config = dict(
    num_hidden_layers=15,
    hidden_size=256,
    num_attention_heads=8,
    num_key_value_heads=8,
    head_dim=32,
    intermediate_size=1024,
    vocab_size=8192,
    hidden_act='squared_relu',
    norm='rmsnorm',
    norm_place='pre',
    norm_eps=1e-05,
    positions='rope',
    rope_theta=1020.0,
    rope_fraction=0.25,
    qk_norm=False,
    attn_scale=0.177,
    bias='none',
    tie_word_embeddings='early',
    parallel_block=False,
    extras=['some layers without positions', 'some layers without attention', 'local attention windows', 'paired heads', 'shifted keys', 'gated attention', 'exclusive self-attention', 'capped logits'],
    init='normal',
    init_std_qkv=0.0407,
    init_std_o=0.0407,
    init_std_up=0.0407,
    init_std_down=0.0,
    optimizer='adamw',
    learning_rate=0.00147,
    beta1=0.9,
    beta2=0.95,
    weight_decay=0.12,
    lr_head=0.0152,
    warmup_steps=224,
    schedule='wsd',
    decay_fraction=0.784,
    decay_shape='sqrt',
    final_lr_fraction=0.05,
    batch_tokens=[32768, 65536, 131072],
    max_seq_len=1024,
    doc_mask=True,
    train_tokens=389600000,
    max_steps=5928,
    dataset='wikipedia_en',
)
Each number is 128 + 24 x the weight over its row's rms, rounded and kept within 0 to 255. Layers, rows and columns count from 0. Numbers have three digits each. The size before them is the row's rms in percent of the matrix's.

# layer 9 MLP up, 1024x256, rms 0.0669, rows 838-944, columns 64-127
113:135140131157101130146054083159125117125120127096139157084144112100144105110134164165132121141126095127078125108118119135136139153145102100113118147133101134155137115111094118091131089100104125
103:148130136116092156147086135160155123138124118172137170116123113138177112139177125096112127164158138128175124129119133117111161157121087130129096098146128118164110087185133195138101109143125120
090:089203191131118117112103066148147164117145122067136127156159125157137129154144125120109118121139120133126086109118161119139120108092120117122112121128086129080121160134098115167133122137103144
107:128111161089135132151153146135122132134134152088139143119114133135105130125130122126071160167138128165146154117114129114108140102185120077122160135150109091098137125105125151143156202138112109
092:124126138139127131112133094137085118162157182144152142121141130156118130106150122155118129097134146117128119090104109111143150110119072100112143094110131108133061147102140141160172111093067142
096:130132098135148163121134108128109096110111113131127141122151119162089155124129094117094128143144119175152137136131167156163140151074148123115143171146130163182107134134078154126097095124106129
125:116128153109101130149144125134150129128104097142156103135145146167052143130135140154123140161122119137196155155106135110142094147147103121115097135111137167133085088095140163125123096131131101
107:153132160161118147123091083103135135122101140123146173124116186152110121111147120120102135128092157155161051141092126099137141138105093115138172104136115106114120176139133159155126138102140140
108:188141165117114105151136164118100163119050096169137154137107134128152128124151122154124104142107101108096137141106096129141142124113120159108111101151137111181112137089113138123106155140116138
100:135107133107069115141117122153086119146098088103122162131141125117089170159146135179148101177130097144161126141139205124103142125146116122131130127155145147105091138115112148117150127137154162
099:154119093150091098129128121131110137138114139169112126160132105131095148156115091141102114131149123153117148087092158157147146133140136139120120138118136081130124068132129148136164159166098106
102:092141142147142134096142089123121098155083078144133153128120149164171123164098099171121123130108116102160132098118138107145114099145104115112111136155127119126136128130139151154112108071127136
090:166150104142110094153120111129138135105107126137104163178147128139087150135138132113164082120150112105122130089080142110104140123109139140117140124093115092169123140130126135161159120116107152
106:166104128118126140155131126165134087145127144121142175137155124138132144093150148114110114117167066121106108091098145097136112116146090097096116139146086072099114144197163115157133124112133127
115:161123102106124132158138122138089100145103110134189126093135163079120124125148092103106099158152144093138099138077120139111089123112137142105127099124147159131123074103081151112107158132110153
100:099161134151140099140103097093068150111114126175134150093128161116146135158159099118101129143164143117131128117075152145139165101114123162115124156118135184167123116125131120086142142110083123
094:116170131131126129123121061124111122155109140139096178080108123127156120088127151191142121173111108132122102108131169097143132117096097110135121118104132079116129067138091126138123122094115129
100:139143113188130155165091067108158123100103129143185154123145126149159142114111141159120144172143140132102110132116118143092125114128113092119133071110154137138117153137146156124152151143098100
090:105135108119154123146117125177145125147101145112159098090147183126127100163147090109145121133107128122126135077131171111097139163121113132126110110135143134139118159140109188125109081159161113
100:147180088118090133133130152112138085133104145111156156121147137081117072161113140136116178168116158125160084133135200168139139139133125122125138117120101133110113124131125130092169115186140109
110:138147101119125145141086151127141063106129095126148173150152171081100104132136132113132105141149107131164083124123121131130160156089096129116173101112123156103086160133118129084094134139122143
102:114148098135112082142155138135122101104090168162153147137136118102090132099161097152139098101122092131110104131114137101142146111145118104134124077119147136137145072140118141136146105114049138
102:088145077110159137136099091110118119114122161131146114125125137128139132126116120153064111182148118111148102172135142150151164152087145112114117096185108162138139126130126178126160137156095091
095:111109128119155148164133100107159105112103098128136115177116144106116106124101152161100140113145115165122078151134129137126105122090149133121092160165125081133152136170125156152125072165105150
106:146110185121137132168144143158124133117118142157118105160113121123104105129149094134120123150139123162122122143120132112176131170076092126124095128138132128142076107173132159144108167133123084
099:096131078127072126138153118111136093138188173130155109128110197089152134140136146129109137121129128125120108140132116141162101173154122135106079122146114123154104128107098147109140112116131140
105:100155163150077082133136132158085065085109118116125150120080128119082096133105127163111126099083137122108115139118144152113174147126114178119158126134119125114120132119163123109134088112103100
095:169141089098138106125156125137137119162127124108115121168100145125140123109154127072155175124128131137123101125131135110115166108105114072106145117122108143142125129122157137133111142105121141
096:155103186127161129141147102104070127166110129111158122100157140140107159133176119165059107141138101133141116099092173128118115142072101159118125120142107154075104117144120126079136133143142126
099:121138140148109103145151131105127127107119106126118156119106124110141128100153174154115100143114139138145105143120118095121165135110111118122092098116153096108158115142076114143138134135109125
104:104106113153132111155099128097140109118114161154150109107111116141157090154162142154109105118113141176148132162147123141120117139149111168112117148119083074114104079115142109147113116066095069
096:168107138139103111115114130129150142108124142087120139171126127127140107071124117149141136130118128159130121146118124139096130141106127116085195094130129091105167138136150138184115143105136129
105:083099160093131129141132118104119172133133148112173155100133146107143203143173104089128156132137097127125109168104109055142148166103120092125115083123100104135103116060123124070129108079127099
101:142109164113162090105115117137193099132118106134161192077146132111091168135104129143141124146108126102135117071138096126148139160143130101110126092134095107137156107153135127122152145085130132
094:136133131153120157133111122123123139149158125130158129121112156160112094111125096157116129155103103099125034122137161125155143109135098120115098122124135124148150162140134118151134157146132141
108:103126128145108094152157166121152138167123126158158136107161135139095138132112133129128101088138115131152118129134197116166154152115108122119125062097102170154090140130133124129135128120144130
111:100118129076128170138096130114162125098113129131144115154133105102100125132117139117094117126127125102180083076068164147087178156132120135114127108153133090155124090132148137106173097119110127
098:075145153096116144141089111155143116138137122124111157174167151102132126079138111112139127122153124143142147088141126123116133169181123155088139096168140124126127083101094154141123148123073101
107:100132135142108082132118140157126129100116149123158131131148187052084157126159153075120131122142119150132097115127119168152104127134074113124121127094101168117105103111133124115115150129140152
107:200146136129147115164152139130146093121105107122110154116113172177125142145095115107098135116172096121135117156073158106097139116121121129096070112143100154156093096151138141142183146144090142
100:104209120123115113114145166150155104144108126153151126131183123083114104157165123167110090170109124118149092143147136094184109125071103161128126133147127115137139141147128114099125126121115127
110:118131133118146112115118151116136130135148123127089149128131130131124120204133056124103089123122132128117149109140135102113095173102109120112133122117149179175105100118169145188108095153120120
097:108111127100128098161141096129150097113108186119140156139120129150125104140155122121059109130152092109173112171082158136129193141119115120130101129125098147113102144147106195126191095112074135
104:124107074095075161177103129085146124124151120155146102153144159103113149169156151151149112136157105110141087131141124127101112131099071175118135127100130100148117164135171121109130149116129142
093:127116162102114107167108140111084075140128134143134141139148130093134104143113097141132120107145138108131077113125111112125108135140076126119131115115099109149119069144111131127123166102116100
104:099179139143127080146125132134103113147125124098175156102117121124138103106145150107133108129148149135097128096130177162086148149124079139125185116105136091106107135107131120070135121104097125
099:122125117111104142146088106151110133172118137168127156087141123106150096141108159135112138170112125174141147143111115113140131130073125179118132123068154091143144131149142113094117137062114149
082:140120108132110146132092086076091144115105138122122120157117178104124146146133147176078114179110088186144133124106161109125091070127145131102100117123137092123148156166116113094136090126100153
099:121144144120149143118147136142095168161151109125159125145157140114105080109164151102118109156098098142109168092116110127147121155094109097121136125109087111119123165128163143063124125109145116
106:142130168119119101137148143121068117137155120143139128137091128114099106153123117157105066118164150128137115161102164090207125104121125151106120155162106139117097151144141152074174187092104135
099:120130150117145117161118120125148126120134112133133130136131153136144144106186078141149139117121113071134131129119101140132130172182143143129139155147123110164105103129114167148117115093122145
098:152138111132075148138149092119141142117145184120151152130170161089112170168147136125150107159120080155164156093074173153128148157129159116117139111106104152149125156103137183156108131141137160
094:155153155145120129115127108090140128140120143149149119104143152157114099086132151123136129124159134088125128122098143134141142149095125095131142148101116130123124171081081155135126153134148187
107:136139099126115134163097120125125079144121150128140152126155109123150091182156147127131102201132128126144115129095132126116144092126119126121139118110109064157089121132081133137155137113118101
095:161144087171068130103127113132104094138137143116109121113133120099119110149106158193134131140132100123112108093119127133143139123148128134115128158140157109156109134127104151124122128111129125
103:113148106108140105127092122089139132124104119140161123141165147136142144117104071093120138162116126162142138132122173125102098111147097157116137100128157122096111141139147132174102101117123171
106:120166157156165082181100129136136128113133121123136141112152130123130092114118115095129087118129118139127112144121177137108127098148142129117102123141122152133139138118107131146137169129087146
102:131145121138158148131144099122128126123070185102148144126150158115100113119167132188138149112136124113140101151115134135135105187141126099132135107138113133133146110106114177111168150144132132
107:101141117110155103160105113078148130128074099117131128120185129121117172126120099109123155089143138149138133151075146109077152166172135133105183123108135132122130134131124158098117097105103108
098:224118161082130105116120114165165114185102121135138153151123139170131106098164120102153138090149102130130151127102128117144144142147113084099144143129080132134097084092112144166094153115136155
094:109177102151116116157115126136100109160125155137115146158114140132091124179128150145109161141127102147135121166111148129145114175120100103117130124122088137175130113099137128162124132142135087
104:173155156102145106124109124152137151132130134132122128147119186137111143151096133136115126137132144155122110160079098099129128151146122130117120156149155127101137122127143177137161133113159127
092:154145159086133115150050145133127131092106123142159115099136090111142133119143134105081101169062093168097095158124102087130112106110147161110148110148147122161124131134115124104131129144084154
089:178151150140149097133122150148133092103079120105162150129121175123073095165126131137128150146164106102121103140118146152186126131143127145134091135161132176146115116152125150127118123159130117
092:121125134133143119148113111135148109122124116108163121102112123155117109080133158109122127161155143146147139099116132153139199152094138082128144125103101091118086098155119146133147151112141082
089:154127118078123139148116099101099135100068136141138149183146136118127108140111149125098108151109097069176093145114115112128152117148154145136094087158137131110103112127108138154123092159110131
100:116159145112109080184134107126089079096129137144134172055122157126132129114124121139140081118131102145161064171134125085103173144137118112129096152145145126156132103121121134113146071118140095
094:157147113151105136141135158185123117148101111087135164142142103121121150135084134144125126128143089126119135085153175119115112077067149143111142110104128122093105125096106132066116127103070154
111:142126131145108105142075117120124119117121146122187123155145133120114128116169132146099165150195114157127143103150138150126126162127128166102070072151142132124155132149149156176098111130111104
090:130211113187130106160151141109120095151110086167135123105120148151155094153182168147133106126157111175142106164123161100113120133122128151113158095159100120148100118116115101132110155108120084
104:122109122156111101125115080121146084144121155113095134173130165163147131141177118138117144105125115139129115113133183152129160108148088144134118145120087103154169104102113144117150154153119101
096:140167125148099141147113127153128117104135106138155121111123154060116135152126145129091114087152109110166086165113150109119122134129139146108111116107111099139151126158116109078116138108131125
108:119120114148144082103131116126109149133159139108118141108138148117143142089139108173135089130109122161126119113153153081151131113104114139134134098113131115130077086122105121137147096125103077
097:121111130153094142123104120139130161152130138137159141118162163137086157092118146132101126104100097191124060177106119121080139157130146139096137095167167171122118129115117115154143178107107090
099:135167109172134107118143044102107100138097141133131147114131120118115109124145148187119126123061134107114110141100149128138148097113119098127110128161138133129173143098097132105150098123135149
079:139130117129087142109137107175161109112152145140138121181172179096128137142135137164148113142108130146166133114125132129126181114130149089139163117140128128127118129144069149150123114139110124
097:148138211086090110150124091139143095113110154146117164154152095141146124137193118124153144140156132119149121127121120129118115140129133147108119159117116154137136105113148133144109163081158155
097:150144141055141109136113146116099143150154137137146136082108123116098142096128087121066139119104124167142135165145131096131168159065134174116178125120083117110121121144119174094082114104121140
108:103143090119113155114153142151130119160125133170132116105085135091106107130131128106145124112108120183119098122109132176118144152067101119113116159115097143102085057179122136151114154139141128
095:125139136135115134130161100146112116126082139147149142122160132135074114115136107155081154118121122121147145126145119147167086106112133156123108118113114102053119115108108137103153118161122115
103:134122156130134130134096104113111127144119121088112120128141108128097127166118189207114134190179102164087120163121219145131140124076102118117145130167102105083086131137110141143143118127125105
105:151136116140128075135153138112192143166122144127163109119127138141150130111148124119115111137105137152127134110121132150171118147137098137096099077135132149131135107153145117128114144119108101
085:144140130123144097147140152142121126104114174126157120141160121140135113135176092136116093102123102107126118125101125081149105125109132094119121114105119131101141112080106119156163125148103100
101:128131124131099082112090119137130092145141113178137148131176117124175150124144146135152090126083143131158075087140145094115161122099150135120098126099116114149114122134137139130127121122146118
110:181166114146113162130105098113104131150121113119159175167140146123139125150109138102153156131119136101159140146117153093132141147116120150119136166142139130165141119143124131092117163134130126
094:122104094102142127144131155104106112095085160148096108113143131133146082131129127121101126147089127130139121097137156120125140140090102151106144157076139110107115109167133128132138106135132154
108:101141133133119149092100131156144123127138119101159173121133119145129117093111067145096115154118110133161137133122134109106118101161114173128109127161139122141119170126092134152145182130118173
104:103175106143120167131158124131162084165088131125170135115120137141097151129146150110154139126094139128142070096113118153134160127089104178118146127143092138123106134088128134113129113131135133
099:177124099085148077181132114128146105167133140142128107128148150134119185111131102106183101070140081142104113103120134150110120095156119161107141151093140103148102117151152126145105166138117110
097:136137116156085118142155147145131141136122128162111140106113164115113110148138123107121095159127099122169121191132105161175173148071129093119141174183142139119097147099106152118102120129139095
099:121182094123109123128098131140154092146110128151150131112107158136120118116156119159165133173089138140157113115136165138138161147118112173131098135110134149134085151090129163142111114153123108
078:089151139108106094113121129125135116145149130073163115155148123132154153112112144105136146182086139135085136158129111111123125099111159126094132123109115120136129137094113158082131109125117148
103:120119119158094113154117137122121165102060140121210105125097138113141097132176139084133107163092143119156103138134165171108127094107119135110103126141111118155163130128108130114136102121157123
100:117176068102103150116159149147116104157125141156114148116162123112133099177127131184137106130111120127129128097115135142104143118160111150107158124083090158123079111116133141142127121152133099
098:145136172146147100159117098150127100112146133132139167091143146091118145134123113148149120144119104140165124161124155096094165153120130148106122151117143149143145123152148123130143130119144082
093:151127128154110126084151099131115079137119138090172157088123133125121125116115178109132167147127121139120141087147150144106145116088153150131123093073126087130089152127122132063164149122132117
100:129099120123114100143142129122103102143136177156104155131134119140138134113110098129109145157114091127118137104143135125131122124159103096129166131096151114164143080165120139100117146124129102
095:158083127155156147156097112107174139141094132137114159167120121149105113140119127124102102131110121114150119111129167125122078106099106115119101113108127097135133131143160140161123114139091120
095:147108138096106106147097124083098155169151163137151149141132126125103134169180100140078098182141061130125143084137106057152141147094134156124137117174106156124116095111102155130122132082114172
096:106135127144092143148113089141131104143175131124121144151151116167104121176174110118086136103075125143165123131146110128151149147152090140118113156120111158082116093092114172129080109125099164
108:159132163106126076148096107121136109090145085119122103145119146097126118146108099108120114150140110159120120114119132121113146179167136142123125127125092092118128154141151137095111123125111114
102:125135148100109156161133078097134182186130125142140193121178154116133154167136092131085111144121114142149127118108123101128193137152132148125112149148113135162165116135130173117105093121131133
104:183136127099123077128122148138131074120172115091124162158141146108135105106128116106111085119117118132124147145104167089141194102136138138110174121105132094124149093137148110131138106142085113
096:095126114127120094132171099120097108151112155133158118124162114169139111110120111075159095106159110108166115107113140083144166142172083140134117140168141112124115083090130113143108097090143129
108:121128156120132098111160145131082115125149158143144126131114159121127091154096109129102153128167111121103136165087132097095108150111123140126118125111165095134118095149119145123132132102086087
103:111145115116119139134147150087110126135082103155159108130148135115125162113132094131130098115126110128163101148137131131181153140137134119111157124127088105122154136173127113106142153146111151
104:163151125095132104145144077125080109125147099155118146112133120148135098168114105083109129143114120152133147141118143102170143149148105123103138146106114130154133145101123136157107121114077126
# layer 9 MLP down (transposed), 1024x256, rms 0.0608, rows 838-944, columns 64-127
112:094171147160145136129148152102170159146165137116102113127133084133055117142081115103138132092159129133140137132133113170120084084161147121119132127116098138100162118147136125108119116089109137
099:138133102148149140097117145148151141085133143148138101092142092134085133135124162091129133124148171167133134118155138113128144140111092150163151131108109102134102102152118137173112162092134152
097:091121163137089126138129137142184147186115134102152105145113143121156119129144152133154130130144155099104117117112147127127119140137116098164143100171131145127150128166066093114112150112080124
107:109136089098157126140091115130124207128110161104120135121143131104097119131120102133135107132125137144147110105144127114148119182076166142078093147135140166099143109115099084105145106134110133
096:152110114055121163151132143110124118161140175160124149103139053128134146134151100104158150156108154155160146115117154109133113144120099135131092145111066149125127127153140178161094143121152136
095:126147101126140124133111138153105140086107104136112094114113127113107104195150115071109134135108121112128153110139084123124092158114174112160159142120125154106107147136120118126131110115136076
112:136139077107134135100141170114141173142142107171097127143149115127156143135136104129118127142146153072150134102121132157100118087146112126150154126119141132184112135065129137097134127095124117
103:136091129142147113120109075091143129103121128110137098113119113101139121132118089160145111132079113110150161145100095107138106088105108160170138144095104122201138156134166154117155144126179114
108:175143149112109161168105123171142144148185096096148089130149111162142206124139143159102125117150112098149074143145092125115121128130080124116145140158130103111160133149098134181137145117094091
102:145123186123154097147147171143092089104149106125101094154167124125118131126152128075133144111101123172109088128130131150102116125141151104152142148082126087134156110085118092155129119121135141
100:120164161123125143121143125134153126149118047130161140116132119144137128112109119126139147149128111163143165124102123089127108102141117116078146145158120153122128123170130170131152136112130106
101:095105150096139166111116147147142119115170093121116134076120139142134113150141094122154165103101108131138132141125104107148169141101139095069147092171147140125115128131131142123101112125135105
091:132160134109110155108136102165130143168112147090136136089111117110133110107079149143122123128149085122126108102116133123139142149163147106162116167133116116158128108148126065169115145155111091
109:155119128123092132077120099094166142171124131118168130148099153121091121110131126120139158129173135103083130110118174120153116179150131142180113143125122111126134179112155123085156133134163147
114:128149161117114122042129139116125144139118104105142147139119130159141130116130122125127148114142128081131086109103095153105096123161104128120145098130129132069092141076126092129073071104103110
102:095133168187122140166156127114153166115164140131148129160125108123080197106128149127128127083139111103124150084155130147131115134106097151141160137116109134135124149121161109115121136106135149
090:124124099108117132121126102140127119117135100117124079113114128152103129108127183092161146110173088107092090140108112124115148106160156113161161134136125116114096121109148131126121176099121134
100:148153151152165174111108092139135110106081145104138159114138092099118146126126164104125118119082091096125151096138167112140136093173155094180142084114150127146114138154131129132120111116131155
091:114121140135125099144147146138108173121141088102088083104154132130117121133145129130150143132144157092129095164140107166153110103139164149213127101168145135096111120126183132111111112091116145
099:123146137138167110135129108137128137160102109143166115126115140105134136126081174108091101105155117137172118115104117137080131126111160107135148095111118130116134106138145162165128094121136148
106:106172139129116139121138149121132148168140137092125114137108164131119152085089125150120183114138113090116103110102097131105151127115167149141114093117155124167105134106130115134119139144168130
096:099101121151149128149122114143122126166118139139080110122147096129114121124104138112137088087152133124113135125122078105125130112115142124191126116114125152088148112102114149104188129114127110
103:134112135137118116126121152142128127131143123120100136087091066136184141153125133139167128134080120133093143160156180112101129134165167125071164124100192131158152120114127129086112129118147132
097:114110113165137183127140135107155115092136125119135108129120069141146147115087180160146114115073120097145158105105130114120106113135159106106137150144084134111111127128132129118150138147091137
102:103116106153121187123142116153124144115112140103096084178122105140136089103115082101133137107142119119066154115144116168114089127126146105252147144090109121133127087134144151117160171140136147
098:163148123127141159113139104142110114130093119092137143123134118121132142124158131125144123108141134098120065105129147143099134167129153149172156116159121146156141168151117116161160157128127124
103:100149124162145124125154107159085081102125147135086095137151132103097124114106135114169145159149110127083100116115121111131093107121112114129110121097164143129137151135176115073138153116164135
097:124122115095129146139154116142142143146135093091170111093083142130127160148150095102119164120109150128135084162146152075126136175134093143119122116126123121175078117101132144137127116069103145
099:100183169125107151128129120105200144182083135120138149108151152078141133146165137116125121142101110126138134154161165115147158119134107126116119134121178127146124143136112132123129146133167109
096:130084135148161157082132125137145131143132140129148148139112136156108111122118147133122131137119142145145149124115099100110133122085136123225146131137164113096120070123121007207147123107116124
107:139149126156174113127161150106142101111126159114113149112153103168117099124159148140123142089121147113129146098133079137128152135134123111132074109115129121121091151145102122133097127102141143
098:135127151112082129077181149123120159185147128130158135126134116140154163177111091132156116129118143153111135105126163097125124102120090110079123109158125133129140139089098097148114091114084169
104:076109097144100111111086151140149113145122131148138093119131108107122144160139112155126161119143091131172133162100130139152115120098124115138087139163150154156128148124159107093140124111102154
101:117120122139084124116136064140178101175101133122116132108138160101155142101099089112143126096139144147109139150166137089129116106123138112142174128112109139091122176142103117120161163139143198
096:156098128111083144106109091136116073135130101127088118107140102133114089124197101127142101129129149137111149128118141140100139121143072118210115132130138120122103142119118120122097095080160153
107:137120124085115146132109128167164168137107140160140100120161108144131102099095142178126146135125161135097113107149113102121145143131164151117100169167130099133116151126130089156134154090101144
109:117165114116176140089140097122121156052115156124104161103142135140162117116134106088136134138132121110124158110110130125132107136127167131100115133139130102149115148147143137074130088100120123
101:100171154100162119144143131148129177136115128136100116132193139131148181097121136127144129103144171157142124158087137059133174117162152109116118164145130126105129152137144111113108150080131127
105:118177095145168172157113107102128088121127132151139153138162151107114157104100149133087113155118081087180151174094102142084137133124127155121109170144128130116128130136091103184135134124137105
109:111119131135070129127111159164108119130139167141139101124136095152134138122143123126152122128103176156147151126180083142142113143085174123134132123098106142164116136143133128176111108139145107
099:142144126163081185146131106158133131129120130141135096168165197096130139147116123125110180133143127121088169163146113114176103154133140132162169132150129125135155117134141075162165169183162108
107:131150130145179144097110108128133147127140109115137108138112131129160131194090125105127141141077152104155159145165172139108144103109089119062171108117110139107094165133088104112093118115134124
096:115134127135162186114142110103105128135097136133136082122166121135147110142114112147129136115097119126089126116105128172117119165138142118199142113151155185151154130145145177129159144104128153
099:105143089142121141129072112176146123144144120148133117095162113135111156121147158113161138121162134112130104158108107155138137091072161123120149127110145138148105086133154093171107110100116127
095:132154103140153137121093184076101125191123132123109139148175115131131189129113128105128164118121170145139136099159110104100115107127141111137144111105138132119095123126153123088134137105122145
101:139137148115093104129149122135107143131150165120105128120145080170174112116100123113142118166102078100100136143136118134100125131103115159140158162131147127153143111100144158119130120150135151
099:123169169131094173127105098138128162151144094122127126169130116111133154142158139140130082121104132088115086161123167166144120102153107151123090127131134138142116157117131105110126142099090134
089:120154147132148113104106120132103095098086156180115153116119076131128136099110130110136129114100123119135107091091135137099139147178100139106114140115118152164132107089160191114183123157124125
099:120106181116103137184108136094145118106162124050116112117097122175107097161132125124114124125147132149118092130100107173133128117175100097116126147096098113143095146118114120112110101118141126
107:113143175130069099129112122171131149122088145113121101136124095100132125128114161143111122125120145132079103130128105138122125086106127154106128106116122167125127108091149156117154108111151135
100:102135104178176144110131123111179144098145114138160102160116118149126152124122113142142141107118134120094148122121121155121118069160157126178122151107128108147118109130107108128160109115148159
100:096103140123109147153130133132170117124158180166112122142124120122169123111104155122121131127133148141123090100108123095150135117109157083189175118106142160113191131099133136116125114116171136
095:091119121115111121107121149110096140167155103147134149121118141145142132115128131150104092137168089153117112110092148081124144148144153131150101149071145118112126129103117149133100091117097184
107:147132120163114104099134102137091134142140106145108121126129086129173121122138151153158134126159158117089133121114181118126096128150179104069132137170112131166122131146123097104108149145173126
097:187116126116138090124095115142134108176135148117116090121129110073102116135153120155156123079122154151093114091177169117117114090126164125142109113141148136174132144146117138137124118129136119
102:084198147138101145148100125119126119127105161133112098126138122090106142088100137091128097118129148145128138099111136142088127117117082113108123098165098120137072126110169115143153131131136158
105:149152164101148163128136144124144129136121105115109112135151120127118128104170156111167124141100077113115124099119098137105140120160162138080136132136173135111158132126116095137112146099152123
095:148122108103118177139144133128132156119119110101097125137143114072105111091150133140078125120120128101120140177130156158114099141142138127255143103126151152132169130137149130126157107162156066
102:160150157105163105165109111085116112125131128119130099115156155132148157157103124121082140130113121109116168150106136108143118111144161129203147122144121092141094141130188137182096132085158126
100:148099145088112111106132110154155104137127112115129113147074092108097121102171138117134172096159118112169137096085113131099129090129104131093131158120117118191125133158138126121098142149117101
096:103126116138124132108117105131085127141129099114112118121145105105145137132127119153105126110164151138109123110114127132098131109114138108146144124132113062133115115117127095159112138114154055
106:129124141116152144151176113139171139165110143110106131136154141133102164147102158144139104151167138141127060161163128139098100129157121125130134142112101132136132090121134114095113162100193145
097:139175110143119142083112178116096128126106161132125145134134149117096129166114115144145093096121123149091120089120137101118119164104085153171097129103145136119150133130147142127145118123144118
090:173093130133160158165114110141118145133149128128190149144119162108141115108131120136108139154085148156108135153115089141094164114130161140149154105133160129137133135124124136144102103125153058
093:106158127137101165146125132139113124128109109129135119125112096123143142131126111137091104165094152122133133140142135116156125078134156145187146140120124103133196159136146087095118155197144123
085:153160108158118108127120127135115120090128122120104118164134122149115109095120127145170098115101133153131139144123099125163127132158092095138136168122161140098166124135193134160124163128120109
099:126139153123112111131116142113118169118159075159126132150128188088155156166125095092178124179108136137147134150158098115107175150110139127172126154156151132103114133128134125107128118126130095
096:143132145130135149114149147134125123111138119146138113108102127082127148121155119110103111137124143136108142148106134134122118156123099114076118158153093130099177116091143087118107143090172115
112:152167084177126098157150131113087139099103117117104121134132106144186113115160113144155129133109148101129138130121151149137165113133123153074164153147140119099139085077148102120148144083104117
093:138145123134105119153124114142101169157158091125139147173125137143145168125120102108159135131119108164172129146101097126150123150116121115115080122132149138105184119103145131143121111130164158
102:150166129121150106091130081158132136146118117054103157125127111125134142136126114108109147118138097065088132129116162110103103136122134138140117133088122114145115098115135086140103060149141141
098:156143110117116111061143091063106123178100112114154150128132130117149123119077148146158132142148136103161133105109142115136138157184125131158119119140111128120118145170142107087117127092132129
104:137150121152131119118101111143090101111168122100169128099090108114192143103125135140193090099103161141130108142111083148128172095138163116163144107110176146150090120123137073151161107150110112
100:143133117143134066148127101120160108103116141119120122110121141117132150118130172162141144195110192136108137075125129123131101140111112105155141107060104118159099129110140104109144135162152123
099:096097126105171146114156110145180129121137115115144118140090147145104123126167091106123094111133149186149121091150133168135183110129141104153106151129153109107138105178119105174148129127153085
078:142151102132139118169153155108111158152169123119138111121125102108119132131095151157129148142116102152086126124120097116135111086160114149155146112146161105070128162118127105114128130120146140
102:106111122123103145145162114140122140171089152124157123119126077126118111138122121083144144155112092122145164185127172122115086144093125158086131124118144158090108125158153126163132167131159123
097:142104108115112201114126124106188141125129142120138118170119128123122124133143121135132152106101132113152146094152107136116157159132114126158200116098140126091157108121089157134138122127144154
107:140163104121097085121107155108146169128136102096143120122132142081155149140106088095105142100100147137137136138138101146127117114077123111120138137119133126128157137122152137117084121123138147
096:144117137107145122160123137186097157169100144051127145107115101114145120134121106121151119120125115119099130121135163106150099132134113182089129132137148145115117151098133141135140143124119097
104:176128076137106115102142108112150111144126082115144105122096155098127103150140147108153120137100098126134087151140113159104082094066160141137151127103090118125089082120158109146109144136121098
106:139153092141133173158118126098099151102125115132158142089110178106157136081146144139110110180109143124112129096174103093129131141113147104140166132124098116160151087089146131153139149138157119
089:134172125151137120159155140089134152117108125137100108114162143114150143110121110149116172150129112137145087078097140088115150106113146106175141148137148136130102164142131115089104153201145120
101:124114102163158121163113159147110145122150120109139144142133124102115099169152132131142114132140155151101110127135149137121117127084142160165115141132134127116114115136102137129164064108136068
106:148120100127093141123127134098097110140120158101116116111110135168138101159106086138145141162133095130150161111122152139110114146132121152148111167157160130128137130123133086115117091137113096
094:136102141183133144081146125152141151169126138118149141160148111119136167096141138130124148150159143120122084104151109079110121174088109114112157150125132149150108119102105132125098149056117138
107:126134145136133117139136145132117103153120102124120098096152144125141109128142127131128139166094097127125170113133094118107134166104183127135087129101110143115125125141142092084129114103082124
103:137166212151105171122126117108103116171170139118108137135124121113121128162131123128092170094137133155133135144137173091123155141117153136129120164112173156090125123152101138141118105180085110
101:071128154114096129127130079123116142129178141099165148111096071106140152124161161157114172131143116109125104143114148096154134156123126146097111178080123131100138112129103114104136136127179117
098:103129101156132096128148139145096124130121133158064124105138099143147153131109113146100114146118143138126096146140138163165151142169145132128113152165130141125126143132132140100125133153140145
095:094135096086105104134121172129129098128125080128149135138083131157113113123149108100137136138175135177112145128126136131161129111156156149213119136122173094100090122150132132105129125158141094
081:091130121125172131142092125095145121139088124114136128148134121158139121101141131101127134126151118144150119127104108091134147143107111105086165151130103141136111099117120126126125161099071131
107:152143128119076127123141138094136102155122122100104138075120094091138141123141139112110140152133114087145160114102160081096132138157094175107154166112155145168129119089115164118155172103092121
102:133153110153165116147106142138141138107134094130177103127127116147163096145125105127102120119083130164116078122103115101111110119144160140128094127162156128145117135149164158183161101145138142
098:122152077146154120110093126101130092140162125078105113153111147146142147172099126167145118120131108158130117111116122160155122117117142103145136110158127092097137130143181148082118122091134089
093:155137148137120121123119146139127113151144117153131116102103134165127116132070155158111104124106116098084115156152152109124107107143149136075117101126152115125098135093129102137076138133136112
093:126086165104121109134118107133138129137142142115122128118149126155085142138163147146122110097191144078151114133122078160091097172125126106177123111120134104135132080114143070156103133137134134
095:131177142189108139184144150136115114122141141129177141127063133147109176123121123116150130147119131124103114168199095160140158120134130167103112112109133085116135095110106121152084113142110109
092:097151090102097104123153129096123126121125118141108108096120091142136120080116144140160149118140104112137138138093121114112167084117094089152148121112106117116093133107097107133138164113159127
098:139113131163128152116109146149143072077161104134148087147119128116157119073101159130149133101119124131096112151115088132170118120114118142137164124122138100171106135107129119145107133112129131
106:115138137138134134107191134087122157125148158140135154139155121133119143139162146127128178143118124138095129165119101113113114110126150126181103113122181148104103137098115081141146122107136111
106:147133147139144099130121116095117119170150122155153134158120177088154163145090151129136156139140090114145154148083159112116100143128191120197125126131132116148134151133165164124137147133091135
103:114137106169125141092100140113179130111120127143088099138148094111157127129075099126174115129164142155100131094139118156144123123096159148099161135147115134117134115135146122147139107150156115
096:129171140126142154121079140130140171144135112086168134164171163088086081125097089123125140076122122161089101112087118151141098139159131152155170122125105160139132154121202150107111116124106139
104:116059150144170122149103128069136143114147129130132106085136128124109107165088095111132134121145120141125138123099111151107152125131142142157111155157134116136168117145129113151123109098119142
097:093146178121140133154156170095140151131114156138127157130099148168113096139152156107155135129116166109123138114113129138089137135135215156157116144088179158098128130136134112133154156148170138
104:166121110123190120078124132093125106133097098144093137149140135078124091126147128095146157110152151133135168096103177141122111157131107102117146144138141121122147116096151130126130159156136151